Weights of a small transformer language model.
Size: 8 layers, 5 heads of 64.
Architecture: no biases in attention or MLP, untied embeddings, capped logits.
Training: a variant of SOAP for these matrices, 293M tokens.
Each number is 128 + 32 x the weight over the matrix's rms, rounded and kept within 0 to 255. Layers, rows and columns count from 0.

# layer 2 attention value, 320x320, rms 0.0482, rows 200-252, columns 128-191
[[115 179 138 139  97 128  74 122  62 122 126 156 188 123 128 183  79 163 124 120 180 117 123 124  55 173 106 148 155 134 180 156 130 144 128 157  91 145 101  75 176 127 143  92 115 109 147  92 127  91 145 156  98 151 227  95 136 116 105  86 140 119 182 155]
 [120  88  94 138 137 131  92 129 183  74 139 138 156 137 106  82 182 164 157  78 107 137 141 115 167 175 169 138  99 119 149 122 177 144  97  83 120 136 166 121 126 184 140 113 165 132 132 173  83 100 137 147 100 118 109  78 159 153 130 109 110 139 127 133]
 [ 38 155 171 111 107 157 155 157 117 156 176 158 132 158 110  92 116 123 103 123  93 126 115  78 106  92 139 132  72 110 162 139 142 107 112 169 131 152 104  90 159 147  93 102 112 105 157 168 130 109 156 186 165  95  95 170 133 117 132 153 154 140 139 158]
 [152 132 144 103  86 105 159 147 100 126 115 114 123 132 136 155 148  68 121 147 166 115 150  95 122 163 111 163 166 158  88 207 123 105 125 119  96 112 155 160 152 151 138 112 194 188 119  99 159 146 128 125 116 146 185 151 103 143 147  80 175 132 117 133]
 [158 109 100 143 116 150 176 103 106 133 136 172 117 117 119 116 110 127 106  70  93  68 119 111  85 140 153 158 119 125  80 145 104 195 108  71 123  99 149  87 122 159 118 152 152 107  75 127 127 190 135 143 112  99 132 170 146 107 110 198  31 131 135 137]
 [146 130 116 151 116  95 111 153 114 122 143 198 124 138 138 141 116 117 165 135 159 134 106  75 154 132  99 149 117 150 180 145 136 129 109  93 131  97 110 104 155 152 153 128 156 108 107  66 141 162 150 124  96 129 153 115 147 107 132 108 120 122 125 109]
 [132  80 117 100 165 163 184 111 147 132 170 177 118 157  59 114 104 158 145 124 112 123 107 102 157 123 166 141 147 137 110 118  65 148 135  60 207 109 138 137 163 113 121 145 168 195  46 148 173 120 103  88  82 169  89 110 113 137 150  99 113 148 154 142]
 [117 138 143 173 155 106 153 217 146 158 117 115 105  39  91 129 118 171 119  84 155 115 166 125 123 126 135 170 120 182 104 114 124 132 138 128 129  57 153 157 182 151 175 153  41 115  94  53 128 163 148 106  71 119 167 108 154 129 160 138 131 131 106 178]
 [111 159 140 132 114 134 169 122  96 160 153  68 104 154 149 119  86 144 177 117 161 109  50  74 167 131 152 136 134 134 139 107 151 186 138 127  61 120 104 131  99 111 151  95 115 152 140 113 133  95 149 113 156  93 158 115 114 127 199  97 175 139 129 118]
 [ 65 105  93  45  97  98 123  83  92 144 141 159 222 152 161 132  62 102 126 138 212 132 140 101 108 127 111 131 146  74 143 154 149 140 134 186  93 199 192 157 159 118 167 106 160 134  96 159  69  91 144 156 134  76 146 113 111 121 141 113 162  85 165 173]
 [106 111 186 171 105  84 121 116 108 120 103 144 131 110 133 118 109  82 120 112 140 141 138 155 120 124 156 107  89  87 137  75 151 106 166 117 130 127 131  83  83 125  97 142 114  97 172 172 107  83  91 149 124 185 146 159 104 114 173  94 150 133 171 140]
 [142  82  93 123 125 109 128 149 102 114 121 150 139  39 133 175 184 131 129 162 185 128 144 163 147 116 137 125 171 128  82 115 128 110 139 150 174 177  71 117 116  93  99 104  97 117 174 101  72 154 127 109 121  92 138 153 195 148  91 196 136 117 138 100]
 [131 104 153 107 164 132 149  99 138 113 143 108 165 132 174 149 134  97  82 145  93 116 151 155 108 119 135 155 142 164 143 122  94 140 146 112 132 158 127 115 134  99 115 135 103 181 118 157 168 120  97 129 150 123 101 138 139  95 133 131 108 155  65 120]
 [127  87 141 120 196 134 103  77 108 101 130 117 154 121  94 107 131  95 112 103 128 164  80 162 195 125 116 114 125  96  80  99 136 160 155  97 131 133 126 105 151 125 104 170  93  77 149 136 135  97 121 139 104 148 143 108 109  90 143 111 116 147 141  77]
 [130 150 131 170 140 147 133 182 125 110 186 139 104 159 111 109 141 175 116 127  79 126 122 126  60 102  99 136 102 114 148 119 155 120 106 126 135 119 130 140 109 129 129 145 151 134 182 115 150 128 109 147 132 114 102 116  97 124 138 109  96 147 125 104]
 [133 116 108  83 141 149 137  61 145 142 124 168 223 132 130 105 108 115  99 105 160 141 106 132  75 161 111 115 102  88 138 129 153 115 150  86 191  86 129 157 146  65  97 141 106 130 141  68 169  84 104 117 145 172 121 146 100 102 142 124 149 129 148 133]
 [185 116 158  98 104  49 127 145 130 151 106 130 165 112 104 129 109 115 162 147 127  95 137 187 139 156 113 119  99 125  92 157 119  79 117 152  91 129 123 152  87  80 141  86 163 100 168 147 120 107 137 154 138 108 115 138 147 139 152 156  88 123 118  74]
 [181  97 113 110 131 149 140  85 204 103 113  52 113 112 134 123 109 128 140 164  84  84 112 152 163 148 116 168 100 123 140 104 122 130  91 141 102 112 165 147 125 139 105 194 135 133  97 154 156 129  67 111 157 149  79 134 165 118 137  90 152  96 125  56]
 [135 114 115 129  77 105 132 137 181  88  93  87 185 143  93 151 153 186 154 146 103  68 157 182 138 132 148 141 131 125  73 175 124 138 135 158 136 104  95 113 100 154  68 159 116 140 158 122 112  73  98 131 152 164 171 107 128 133 138 147 136 162 105 113]
 [136 146  78 156 144 108 186 125 118 126 167 157  90 143 143 171 164  93 137 128 141 154 147 156 146 116 142 153 155 138 125 106 117 114 153 133 185 104 133 145  90 140  97 124 139 108 107 173 158 145  96 120 147 109 131 139 112 124 118 137 148 132 135 108]
 [108 143 144 171 134 158 144 105 159 142 146 151  88  97  86 131 152 140 157 147 136 123 123 120 154 142 138 178 153 100  91 130 117 143 123 136 130  85 124 130 145 171 129 153 144 140  81 114 120 128 109  95 109 123 123 134 129 114 141 138 156  75 153 139]
 [ 94 119 150 107 155 128 131  36 106 116 131 142 177 120 187 114 111 108 104 149 112 111 130 132 125 129 135 107 156 118 132 135 109 176 110 133 117 121 139 109 133 145 143 149 169 122 171 118 165 133  96 165 161 137 138 139 156 135  64 169  86 170 129 134]
 [ 83 103 118  99 178 135 146 178 144 146 190 139 163 115 208  94 169 173  54 129 198 141 158 126 117 118 114 112 132 181 176 171 150 133 105 149 120  96 149 137 146 120 197 117 161 124 127  82 113 139  94 142 165 124  90 117 117 167 203 126 196 128 109 125]
 [116 101 152 169 110 160 122 145 116 119 114 117 124  99 141 122 122 139 162  95 153 129 125 134 115 162  93 149 168 150 123 121 148 125 133 104 112 110 139  75 122 148 124  52 104 146 124 136 115  94 154 124  67 145 180 130 115 169 133 164 132 146 143 174]
 [102 145 103 122 159 157 187 165 153 142 156  87 132 133  82 122 174 139 164 164 132 149 145 144 161 130 124 154  93 158 172 119 138 114 113 119 135 154 124 156  97 124  91 183 114 146 150 143  98  92 100 116 139 151 104  90 124 129 101 123 130  78 139 153]
 [ 94 111 112  93 139 129  71  70 150 155 132 129 148 122 130 149 159 133  96 139  78 136 121 128 138 151 102 141  78 111 144 141 146 233 156 107 134 108 157 140 170 103 114  99  96 172 149 199 138  81 117  88 123 170 167 143  84 136  91 145 153 166  97 162]
 [153  93 110 182  99 181  95 158 147 148 134 121 142 150 125 162 157 104 154 112 125  84 125 151 138 116 129 117  85 197 162 158 147 121  81 136 172 110 140  99 114 184  97 145 114 134 112 145  91 133  93 173  98  98  78 128 151  65 109 154 133 121 117 132]
 [111 169 113 106 107 129 100  90 127  92 136 192 142 140 161 128 116 120 129 162 168 137 142 123 133 185 118 152 159  63 109  99 142  88 116 110 175 158  70 118 117 156 151  99 124 121  84 184 167 128 146 107  94  83 133 157 134 176 140 110 194 137 139 132]
 [144 137 145 147 134 128 123 139  95 133  91 152 108  91 162  90  81 195 114 163 155 106 143  83  71 136 124 146 151  89 128 100 112 164 160  72 136 184 115 137 170 173 155 148 156  99  58  75 146 149 150 115 156 123 189 130 139 114 163 120 112 131 151 152]
 [141 180 187 166 146 121 116 140 109 144 184 120 100 143 121 175 105 122 113 146 171 107  92 134 155 148  56 146 154 104 124 129 118 113  80 204  87 161 105 140  89 126 111  94 125 116 141 102 100 182 145 169 125  91 112 148 145 125  84 149 139 149 129 112]
 [135 125 115 167 173 177 127 109 137 156 144  82 116 175 123 101 159  91 116 131  77 134 164 154 137 132 150 128 104 170 107 103 125 119  87 111 138 139 156 147  95 129 118 114 104 158 245 133 115 132  95 121 165 198 119 101  69 139 117 133 109 119  52 118]
 [148 127 102 186  94 156 115 133 159 119 153 131  49 104 142 121 135  89 142  73 123 147  86 153 141 111 154 155 117 122 104 108 127 176 120  88 107 122 143 146  62 118 114 120  52 140 135 125 155  81  84 118  65 143 139 148  33 137  92 146  79 131  67 214]
 [108  73 138 160 165 183 123 116 137 170 164 105  99 151  90  56 109 115 145 172 101 159  95  84 144 117 166 177 101 134  77 126 166 142 172  94 127 115 133  94 103 136 116 190 119 161 192 187 156 115 149 133 108 134 115 123  81  78 165 111  61 121 156 128]
 [172  92  99  97 157 164 109 135 133 115 120 127 105 139 120 138 112 143 132 112 137 108 107 142 188 134 156 118 137 142 142 109 150 116 154 118 159 108 135 146 179 115 133 174 131 108 142 164 141 146 132  51 112 125 150 141 167 101 163  97 146 103 108 128]
 [104 129 101 122 142 173 155 172 125 109 114 119 140  98 126 101 146 212 131 121 102 114  99 130 103 163 150 133 165 155 121 131 110 202  92 118 170 132 125  87 135 112 144 147 115 145 146  67 143 155  84 122  85 111  89 106 132 132 124 123 116 114 116 102]
 [139 127  88 167 122 117 144  75 138 130 128 124  79 125 100  98 168 148  95 148 101 143 159 125 108  53 124 145 107 146 128  80 128 104 142  90 120  53 140  74 127 164 119 122 122 129 159 167 143 108  87 110 119 134 106 114 175 145 163 156 120  70 179 110]
 [140 121 121 121 106 137  94 164 145 183 170 179 148 134  86 137 192 119 138 190 149 109 147 111 125 163 159 166  64 154 145 111 168 155  86 129 111 124 170 176 188 131 157  87 177 155  78 108 103 125 135 102 170  75 143 112 155 132 118 116 156 166 123 103]
 [125 123 158 132 177 107 146 144 145 133  92 133 106 159  90 159 156 177 153 143  94 164 116 122 165 146 174 118 150 138 114 166 138 119 182  77 144 175 139 142 167 216 127 185  96 138  86 162  80 149 156 158  69 127 123 102 116  66 148 107 114 135 159 123]
 [115 181 122 112 121 108 173 112  68  69 146 114 109  95 149  83  86  98 102 179  99 116 125 163  95 135  78 157 139 138 142 110 140  91 128 161 133  98 135 132 120 150 110 155 109 131 109  54 117 169 118 178 121 100 142 155  94 117 121 123 113 179 130 132]
 [106 119 151 162 121 171 147 111 213 142 168 124  99  93 128 144 136 146 140 124 117 126 167 183 125  59 134 122 144 105 151  89 148 137 133 123 111 133 157  92 119 127 110 128  73 145 143 122 116 146 120 113 141 129 124 108 138  90 138 174  91 137 147 102]
 [121 137  98 137 131  83 117  79 135 134 149 168 159 123 178  88 122 132 132 107 149 137 169  91 107 134 121 185 162 127 117 149 170 104  98 143 172  94 128 121 115 153 104 101 138  90 123 134 119  75 187  93 148 112 130 137  91 142 125 141 162 105 160 116]
 [140 127 142 140 119  80 109 148 166 138 122 103 120  97 119 122 110 120 105 128 121  91 111 173 150 115 133 173 110 106 164 164 119 101 120 100 182  87  66 157 107 127 105 144 126 134 144 114 102 148 132 125 117 130 126 100 160  70  72 133 114  63  90 107]
 [130 124 139 193 131 166 147 123 157 102 131  63  81 173  68 141 118 112 145 148 134 118 168 139 136 103 211 126  56 108  82 131 152  70 116  90 118 138 134  97 143  96 125 169 158 140 158  42 132 135  90 163 143 146  91  72 138  94 141 131 135 135  74 118]
 [ 68 103 129 157 153 143 109 101 140 164  92 116 148 169  95 107 113  93 111 146 145  68 182 127 109  84 150  93  97 136 112 142 140 169  98 106 151 138 146 155  94 142 118 154  90 100 133 143 117  86 124 145 143 117 129 143  90 122  90 127 161 106  93 137]
 [118 119 136 120 135 151 113 138 144 128 104 157 160 187 222  95 129 112 121 130  97 107 105 114 103 149 100 130 111 152 128  80  96 114 144 170  93 164 125 176  95 164 128 171 102 114  70 185 142 169 120  90 117 119 133 163 146 133 154 157 139 140 156 117]
 [107 153 171 111 122  98 149 178 116 133 114 127  91 107 130 117 133  85 142 130 189 144 124  96  99 118 131 133 149 132 178 146 148  76 155 121 129  78 125 139 100 130 169 107 134  89 122 129  63 120 146 115 136  99 171 185  98 120 104 106 185 131 173  97]
 [142 128 160  92 145 192 165 125 163 119 204 174 149  78 117 131 102 145 100 122 132 117 160 129 129 134 161 140 104 147  95 144 121 150 127 108  95 156 122 106 152 103 151 122 154 134  62 136 147 116 142 138 134 171 117 154 155 141 186 104 142 184 132 174]
 [125 158 113 187 132  93 156 147 166 146 133 116  87 128 113 112 196 184  96  95 154 154 135 116 151  74 170 126 125 146 150  76 140  95 104  86 130 161 123 152  73 147 112 124 156 166 112 132 113 133  91 125 127 114 109 133 164 122 187 151 132  99 148 105]
 [136  98 116 129 163 115 130 112 143 161 121 115  98 148 155 110 166  96 152 122 124 101 122 167 101 172 145 112 177 188  83 119 125 138  71  89 112 157 126 143  90 110 148  90 126 105 140 123 118 109 172 140 131 129 130 142 130 133 137 158 162  78 142 100]
 [ 93 150 142 173 105 129 129 171  89 128 147 125 158 121 113 130 155 180 154 183 111 118 122 147 143 123 170 125 124 132 126 113 147 141 151 103 112  86 127 151 119 202 177 114 139 171 147 106  79 126 151 133 153 145 126  86 106 100  63 151 105  61 135 199]
 [136 127 150  85 117 133 154 157  72 131 135 145 108 165 174  84 135 187 105 128 135 107 124 138 128 113  71 120 204 110 123  99  84 153 151 112  71 125 109 120 166 157 137 149  99 135 152 126 127 153 122 123 157 140  98 113 139 160 148  99 156  87 130 165]
 [135 181 157 159 121 120 155 246 131 139 145 154 141 113 106 100 117 122  75 105 151 177 148 159 110  99 125 134 153 165 136 167 166 102 165  70 126 115 114 166 123 140 118 165 143 130 117  26  87 131 122 105 119  88 159 189  89 138 157 125 154 141 128 140]
 [162 120 151 101 122 102 149 121  97 140 135  91 127 155 171 141 113  97 147 118 130 130  89 122 170 159 124  96 129 115  73 138 163 150 112 134  95 154 106 185  66 103 128 152 162 113 127 176  92 124 138 150 168 102 120 146 132 132 140 131  94 138 115  98]]
# layer 2 attention output (transposed), 320x320, rms 0.0968, rows 200-251, columns 128-191
[[175  76 109 142 193 114 122 172 112 100  89 190 124  91  88  37 130 129 123 117 149  65 106 154  80  78 119 128 118 118 166 127 158  98 179 175  92 150 118  92 130 236 158 162 129 165  94 166  45 117 152  96 132 111  59  88 174 153 165 113  95 145 134 109]
 [161 167 131 157 149 197 183 125 101 156 113 127 143 124 130 148 129  99 116 157 160 190 138 102  94 105  87 166 150 167 110 119 104 130 128 149 123 108  94 121 155  61 133 148  97 163 125 127 172 180 122  97  88 157 161 177 129 120 137 109 114 173 147 119]
 [194 129 149 154 109 126 137 102 133 116 139 164 101 122 129 107  95 122 131  99 157  97 152 118 174 151 136 112 151 163 163 122 161 128 116  92 146 120 100 157 158 209  80 127  82  86 132 141 124 158 150  44 106 130 159  71  38 146 182 142  72  55 140  96]
 [115 199 153 105 170 140 118 102 145  85 151 113 111 143 144  82  96 142 116 108 119  96 109 181 112 161 117  45 155 111 195 183  95 177 115 146 115 121 126 120 106  84  88  96  85  95 153 153 124 143 183 129 157  88 107 140 108 115 119 164 144 138 160 154]
 [148  85 180  98 111 156  69 121 121 175 127 110  85  96 116 140 173 148 175 114 122 151 126 108 149 123 118 128 100 139 132  76 222  52 149 176 129 157 147 156 143 107 123 139 159 105 113  94  99 106  95 106 109 136 110  81 151 155 142 113 135 142 114 143]
 [111 126 114  96 138 129 137 127 169 128  51  82 139 122 125 104 154 183 111 126 124  89 147 162  88 102 149 112 107 120 127  97 143 125 152 149 150 130 151  97  86  91  92 105  93 174 165 116 114 159 106 128 123 162 117 127 110 128 167 172 140 132  90 133]
 [140 148  64 156 104 150 131 123 132 151  58 105 125 132 143 152 215 147 164 162 133 128 126 162 106 111 103 144 164  60 170 107 147 153 108 141  96 140  85 141  82 175 201 115 120 124 144  79 135 110 119 134 159 143 175 106 103  98 116 197  80 127 138 149]
 [183 120 126  90 103 104 103 120 162 143 165 123 115 130 160 111 111 106 143 127  99  82  97  91 134 140 159  61 143  72 118  70 166 147 112 133 133 101 121 137  39 131 123 144 146 136 154 198 149 136 152 183 173 132  85 157 150 155 137 196 120 106 144  79]
 [106 131  93 102  97  82 115 113 153 126  90  91 201 143 170 150 131 135  93 107 142 139 139 192 105 113  54 124 154 101 100 133  96 107 152 201 200 149 173 146 164 149 117 104 139 102 104 150  99 152 172 101 156 124 155  99  82 109 105 161  99 145 164 178]
 [165  95 153 138 132 128  59 138 129 142  88 131 141  85  97 112 100 114 108  73 102 165 139 147 126 148 131 180 110 132 172 119 125 128 148 109 168 104  79 146 137 117  86  59  96 144 123 162 131  54 154 131 118 109 120  90 126 126 105 152  97 155 153 151]
 [ 95 133 102  65 167  87 124  90 163  95  92  85 122 116 132 141 117 166 209 114 153  89 123 126 114  41 139 171 172  81 114 193 145 144 129 105 141 194 167  86 125 108 187 154 109 116 103 140  86 204 197 113 155 149 136  95 170  86 171 138  92 135 136 108]
 [ 95 143  95 117  91  73 120 123 179 135 145 124 130 162  99 104 137 186  85 132 136 154 131 117 141 137 117 101 140 121 120 135 161 103 159 136  63  84 150 130  90 100 169 120 107 106 125 183 166 120 116 156 122 113 167 148 115 139 116  75  68  53 139 126]
 [107 154 142 121 131 119  98  82 108  92 130 101  57 157  96 102 106 137 152 141 107 132 137 109 135 151 137  96  98  93 129 156  83  91 113 154  85 103  60 118 141 151 140 104 124 152 169 103 101 130 144 111  88  88 179 175 129 228 110 140 169 162 125 129]
 [111 143 129 148  80 183 149 100 154 171 129 130 108  88 128 137 114 115 153 133 159 117 123 223  96 138 125  96  80 132 113 150  79 158 172 154 119 165 123  94 131 119 119 144 135 101 120 140 107 130 110 121 103 150 106 180 111 117 148 159  98 139  90 178]
 [181 116 118 101 132 127 138 103 127 142  55  84 170 112 103 164 143 115 110 121 164 139 108 194 102 148 150 174 109 166 128 136  83 176 177 137 110 197 138 135 146  96  97  97 119 114  83 148 129 107 155  95 106 164 138 169 107  99 139 150 119 103 107 113]
 [111 124 148 169  85 120  72 145 132 100  77 149 112 115 123 123 201 153 147 150  92 126 188 125 166 103 112 114 178 182  97 152 134 173  93 153 103 133 120  95 115  44 124 119 109 133 136 102 146 179 144 112  85 117  89  66 108 122 117 148 125  86 121  85]
 [128 127 123 144 133 141 124  95 166 114 127 148 121 106 140 170 106  98  92 114  96 181 130  86 146 121  96 118 153 113 182 120 197 121 140 129 138 134 132 121 155 110 104 124  97 129 144 155 173  93 164 121 173  76 148 150 139 141 136 155 186 121  62 148]
 [101 129 117 125 105  77 134 134  94 156 144 143 127 102 128 136 159 135  81 150 157 167 116  80 144  86 148 163 170 167 105 106 144  97 164 113 123 134 117  80 121  99 142  51 155 146 113 144  89 126 137 125 164 107 177 134 124 126 111 156  92 113 160 113]
 [ 86 145 178 153 137  85  62  70 120 117 147 164 115 155 193  80 105 125  93 143 129 197  76  97 135 141 102 110 164 127 135 115 146 145  93 113 133 146 136 159 121 129 158  65 164 189 119 179 182 168 142 142 108 109  82 131 116 118 160 153 119 136 127 137]
 [113  53 185  94 107 136  79 125 171 166 136 152 135 137 101 108 143  90 100 120 117 121  75 126 147 163 140 118 150  76 154 116 117  84  96  96 151 136 181 162 149 109 150 184 110 180 133 115 126 148  89 167 121 161 147 107  91 138  90 115 118  96 104 100]
 [147 126 126  65 125  59 110 163 144 100 140 140 139  58 143 129 131 122 136  88 141 104 158 134 126 100 127  80 109 132 117  99 113 123 135 106  89 160 103 151 124  72 155 105 109  84  99 167 109 199 156 184 150  87 113 117 149 148 145 103  86 143 126  85]
 [ 97 146  78 155 161 199 140 191 114 102  79 150  23 175 104  76 102  93 113 144 115 188  97 122 137  85 142 104  57 101 143  64 120  75 133 122 110 118 116 145 123 118 106 105 130 126  84 114 114 158 126  92  93 130 108 149 193 155 114 104 171  94 120 193]
 [155 138 161 223 123 159  72 120 137 125  88 124 127 111  67 102 140  90 179 127  93 163 174  97 102 149  70 126 178 142 122 118  95 165 120 130 110 195 138 172 164 152  75  87  84 122 114 169 163  87 133 116 131 137 121  79 158 108 111 146 179  99 209 153]
 [173 129  77 145 163 109 190  94 131 125 125  88 130 130 144 128 101 151 132 144 113 132 135  48  84 168 129  82 143  78  94 113 132 157 125 108 100 144  96 157 106  95 110 139 141  72  77 136 126 209  66 163 140 147 108  97 163 121 162  69 103 160  88 129]
 [155 110 103 112 109  95 113  93 136 151 117  85 142  90 161 149 118 158 137 142 124 130 108  82 103 143 143  71 121 121 115 179 152 133 128 135 174 140  93 133 137 131 154 129 125 101 136 156 190 104 155 176 142 130 131 156  97  96 119  65 109 165  77 124]
 [113  97 136 146 139 138 131 141  88 151 179 129 121  94 132  81 133  79 169  99 135 172 144 111 106 104 136  92 108 135  85 115  78 107 129  81 154 103 131 115 118 102 149 125 120 152 114 165 130 224 128 122 201  98  56 124 144 166 137 124 123 102 111 120]
 [148 142 163 128 128 115 123 139 103 141 143  99 110  96 121 101 113 111 138 132 128 190 121 134 197 120 171 116  97 114  88  89 128 151 122 141 123 140 169 155 170 109 160  94 149 140  75 108 106  76 128 121  87 144 132 127  84 110 110 169 127 194 154 173]
 [120  69 142 107  93 139 143 129 119 147 154 153 220 142 110 131 161 106 121 101 118 147 150 160  95 103 173 128 145 156 220 177 141 158 129 141  91  81 104 145 167  91 123 160 115 140 110 101 114  99 140 171 142 156 125 100  96 134  96 154  91 116 133 105]
 [164  88 107 182 166 127 110 121 146 140 148 102 162 149  79 109 118 166 142  82 110 103 162  86 131 131 177 100 120 172 174 165 177 116  75 183 146 102 149 119 144  86 119 117 157 123 129 125 117 134 152 125  97 139  74  98 177 123 158 170 155 133 141 154]
 [ 72 115  51  80 111 126 137 140 130 138 115 139  86 157 116 152 141  67 172  66 121 157 111 131 127 169 128  91 155 178 150  95 107 112 155  88 147  83 128  94 144 202 104 145  96 209 105  91 154  80  87 127 130 102 182 147 127  97 112  87 131  96 128 158]
 [ 91 133 142 136  91  69 160 188 125 135 138 124  95 149  87 176 141 144 163  97 146 178 131 123 163 169  74 112  96 148 118  70 127 109  97 117 107 168 145 111 134 101 140 138 159 108  55  78 196  94 141 113 105  80 115 105 133 132 153 171 164 107 195 111]
 [131 174 122 112 175 113 210 129 156 141 126  85 178 152  83 116 142 156 137 195 129 104 159 127 113 132 151 101 147 112 139 164  67 164 185 121 180 114  68  66 151 103 122 158 162 163 162  99 182 165 144 128 192 164 160 120 190 120 203  72 124 119 158 109]
 [154 111 109 152  74  65 131  58 123 146 108 151 196 131 127 153  68 117 182 114 141 150 168 153 153 172 118 104 134 109 158  73  63 142  91 182 144 152 116 120 143 146 151 153 207  60  73 112 135 118  94  82 149 190 127  82 139 145 158 151 114 111  96 118]
 [109 140 146 180 117  89 131 142  83 117 126 125 184  97 202 136 132 179 135 156 135 152 127 158 163 104 116 120 199  91 113 186  77 129 147 154  85 182 120 181  82 122  68 126 106 182 110  64 161 107  80 207 170 183 187 139 110  67 139 138 106 144 132 113]
 [150  91 145 223 155 122 120 142 153 139 150 138 116 156  66  63 118 159 142 130 132 111 172  81 114 108 147  74 113  72  82 168 171 151 107 112 130 124 161 168 109 122 121 127 116 122  98 154 132 143 156 123 160 144  99 151  60 100 108 146  88  81 167 106]
 [ 99 153 171 123 161 158 106 163 150 147 104  99 153 141 118 148 111  97 151 152 182 151  88 115 185 126 156 168 100 103  69 197 142 122 132  94 146 193  96 172  94 151 167 111 171 127  95  63 130 123 132 165 140 141 150 134  84  83  84 127 113 196 118 102]
 [154 104 113 153 165 145 148  82 139  95 152 110  66 101 172 125  83 163 122  78  66 119 101 139 123  85 136 146 150 135 186 157  95 123  92 121 188 158 121 113 111  98  67 162 110 104 192 174 111 140 127 142  74 134 126 158 101 139  94 144 125 148 139 141]
 [169 120  93 162  76 146 121  77 133 102 155 105 127  80 137  99 107 114 147 134 147  84 103 162 122 156 138 130  55 135 170  17 144 150  93 104 113 189  83 120  68 130 151 118 182 121 144 123 131 108 108  68 113 139 159 111 165 118 123 188 126 111 179 134]
 [174  94 148 181 112 146 106 126 166 162  81 145 103 184 118 163 139 126  83 139 123 134 103 138 158  80 163 148 151 110 172 126 106 147 154  84 144 135  77  78 130 145 136  75 132 101 163  92 206  86 134 101 129  61  62  99 146 163  97  84  91 109 126 158]
 [148 125 139 129 156  99  71  51 105 141  95 118 102 121 143  46 167 109 150 116 116  96 137 104 113 183 124 129 106 150 110  79 122  71 175 146 159 168  92 130 128 156 135  98 211  58  88 178 104 125 128 123 136 174  89 143 120 120 118  97 116 102 126 125]
 [108  74 127  82 135 156 103  91 105 112 120 105 129 111 144 159 134 136 115  95  96  74  77 155 110 114 101  82 123 123 170 140 152 115 123 102  89 140 107 155 174 110 160 130  95 222 161 124  79 138  49 200 133  98  94 115 125 136 123 138 138 131 135 139]
 [117 142 105 125 111 179 127 122  77 126 139  98 156 135 155 146 118 156  67 137 141 195 116 125 133 119 141  78 109 144  57 136 141 126 146  76 138 129 206 146 152 131  95 155  91 109 191 117 156 139 148 142 114 130 139 190 148 180 213 106  87 127  77 166]
 [104 152  81  96 163  61 114 111 163 132 104 133 142 143 156 154 108 119 130 151 165 155 104 109 133  96  80 113 152 127 184 126 148 152 105 151 133 130 157 129 110 169 148 215 124  96  48 138 108 131 210 152 154 132 132 117  75 182 184 129 136 127 161 150]
 [146 130 123 115  88 123 140 148 109 124 178 111 131  99  84 156 170 151 176 126 136 219 103 107 186 138  94 159 151  98 166 141 128 112 142 127 139 116 140 166 171  84 177 114 157 160 142  89 118 142 130 100 132 193 100 141 152 121 145 135  91 113 166 137]
 [130 188  91  99 151 102 157 135 159 187 156  96 118  85  72 142 130 129 102 124 156 124  95 126 150 157 154 130 115 109 116  88 119 104 147 146 140 130  76 175 141  76 135 113 159 182 119 121 144  85 108 166 137 132 174 132  88 121 129 108 104 125 135 118]
 [143  72 106  60  78 112  81 121 188 130 131 194 170 112 110  95 129 111 186  79 112  53 110 168  84 121 164 162 116 126 102 133  90 167  99 152 155 181 164 144 136 135 121 105 119  91 158 186 167 114  78 176 168 133  88 162 152 119 188 140 193 135 113 113]
 [ 68 137 135 113 107  96 112  88  93 170 109 120 116 132 105 143 129 120 188 136  91 101 114 102 137 122 103 148 133 136 190 109 200 182  94 166 140 115 137 140 125 138 140 148  82 130 142 104 111 155 165  37 110 109 110  59 133 128 140 153 137 111 137 104]
 [ 96 105  91  82 138 102 124 142  63 131 160 138 128 111 141  85  88  57 110 155 181 150  96 100 114 147  76 148 135 142  71 172 171 119 106 134 106  88 161 158 185 109 154 142  97  90 141 160 188 120 159 143 146 141 109  84 137  87  85 159 155 131 121 126]
 [124 141  80 121 119 137 112 147 182 114 105  75  89 107 116 102 111 166  74 135 133 157 138 112 173  91  71 136  86  50 157 112 123 112 126 141 134  96 120 147 193 136 133 165 132 160  87 150 144 162  39 153 123 142 100  81 139 157 110 168  89 123 114 151]
 [120 102 123 137 143 114 163  65 138 111 125 117 105 147 145 108 127  42 155 138 113 170 144  67 103 165 161 103 116 122 140 108  75 135  80  46 120 188 148 129 147 141 147 112 132 196 178  95 139 169  60  87 128 175 101 128 142 160 172 145 181 181 116  72]
 [130 158 151 132 186 133 125 127 139 121  86 143 163 134  87 129 183  45 160 149  99  91 158  83 159 142 109 178 126 129 157 125 123 169 107 122 140 145 153 147 171 100 103  39 119 142  93 147 141 106 197 134 129 102 134 141 161 136 176 144  99 134 123 157]
 [113  85 122 144 105 130 196  89 153 129 104  74 169 132 116 119 129 142 166 164 146 121  96 103 153 137 196 115 145 115 146 109  43 132  72 165 134 110 115 149 127 134 139 135 112 129 156 196 147 157 163 146 187 128  95 102  99  93 124 170 109 159 176 143]]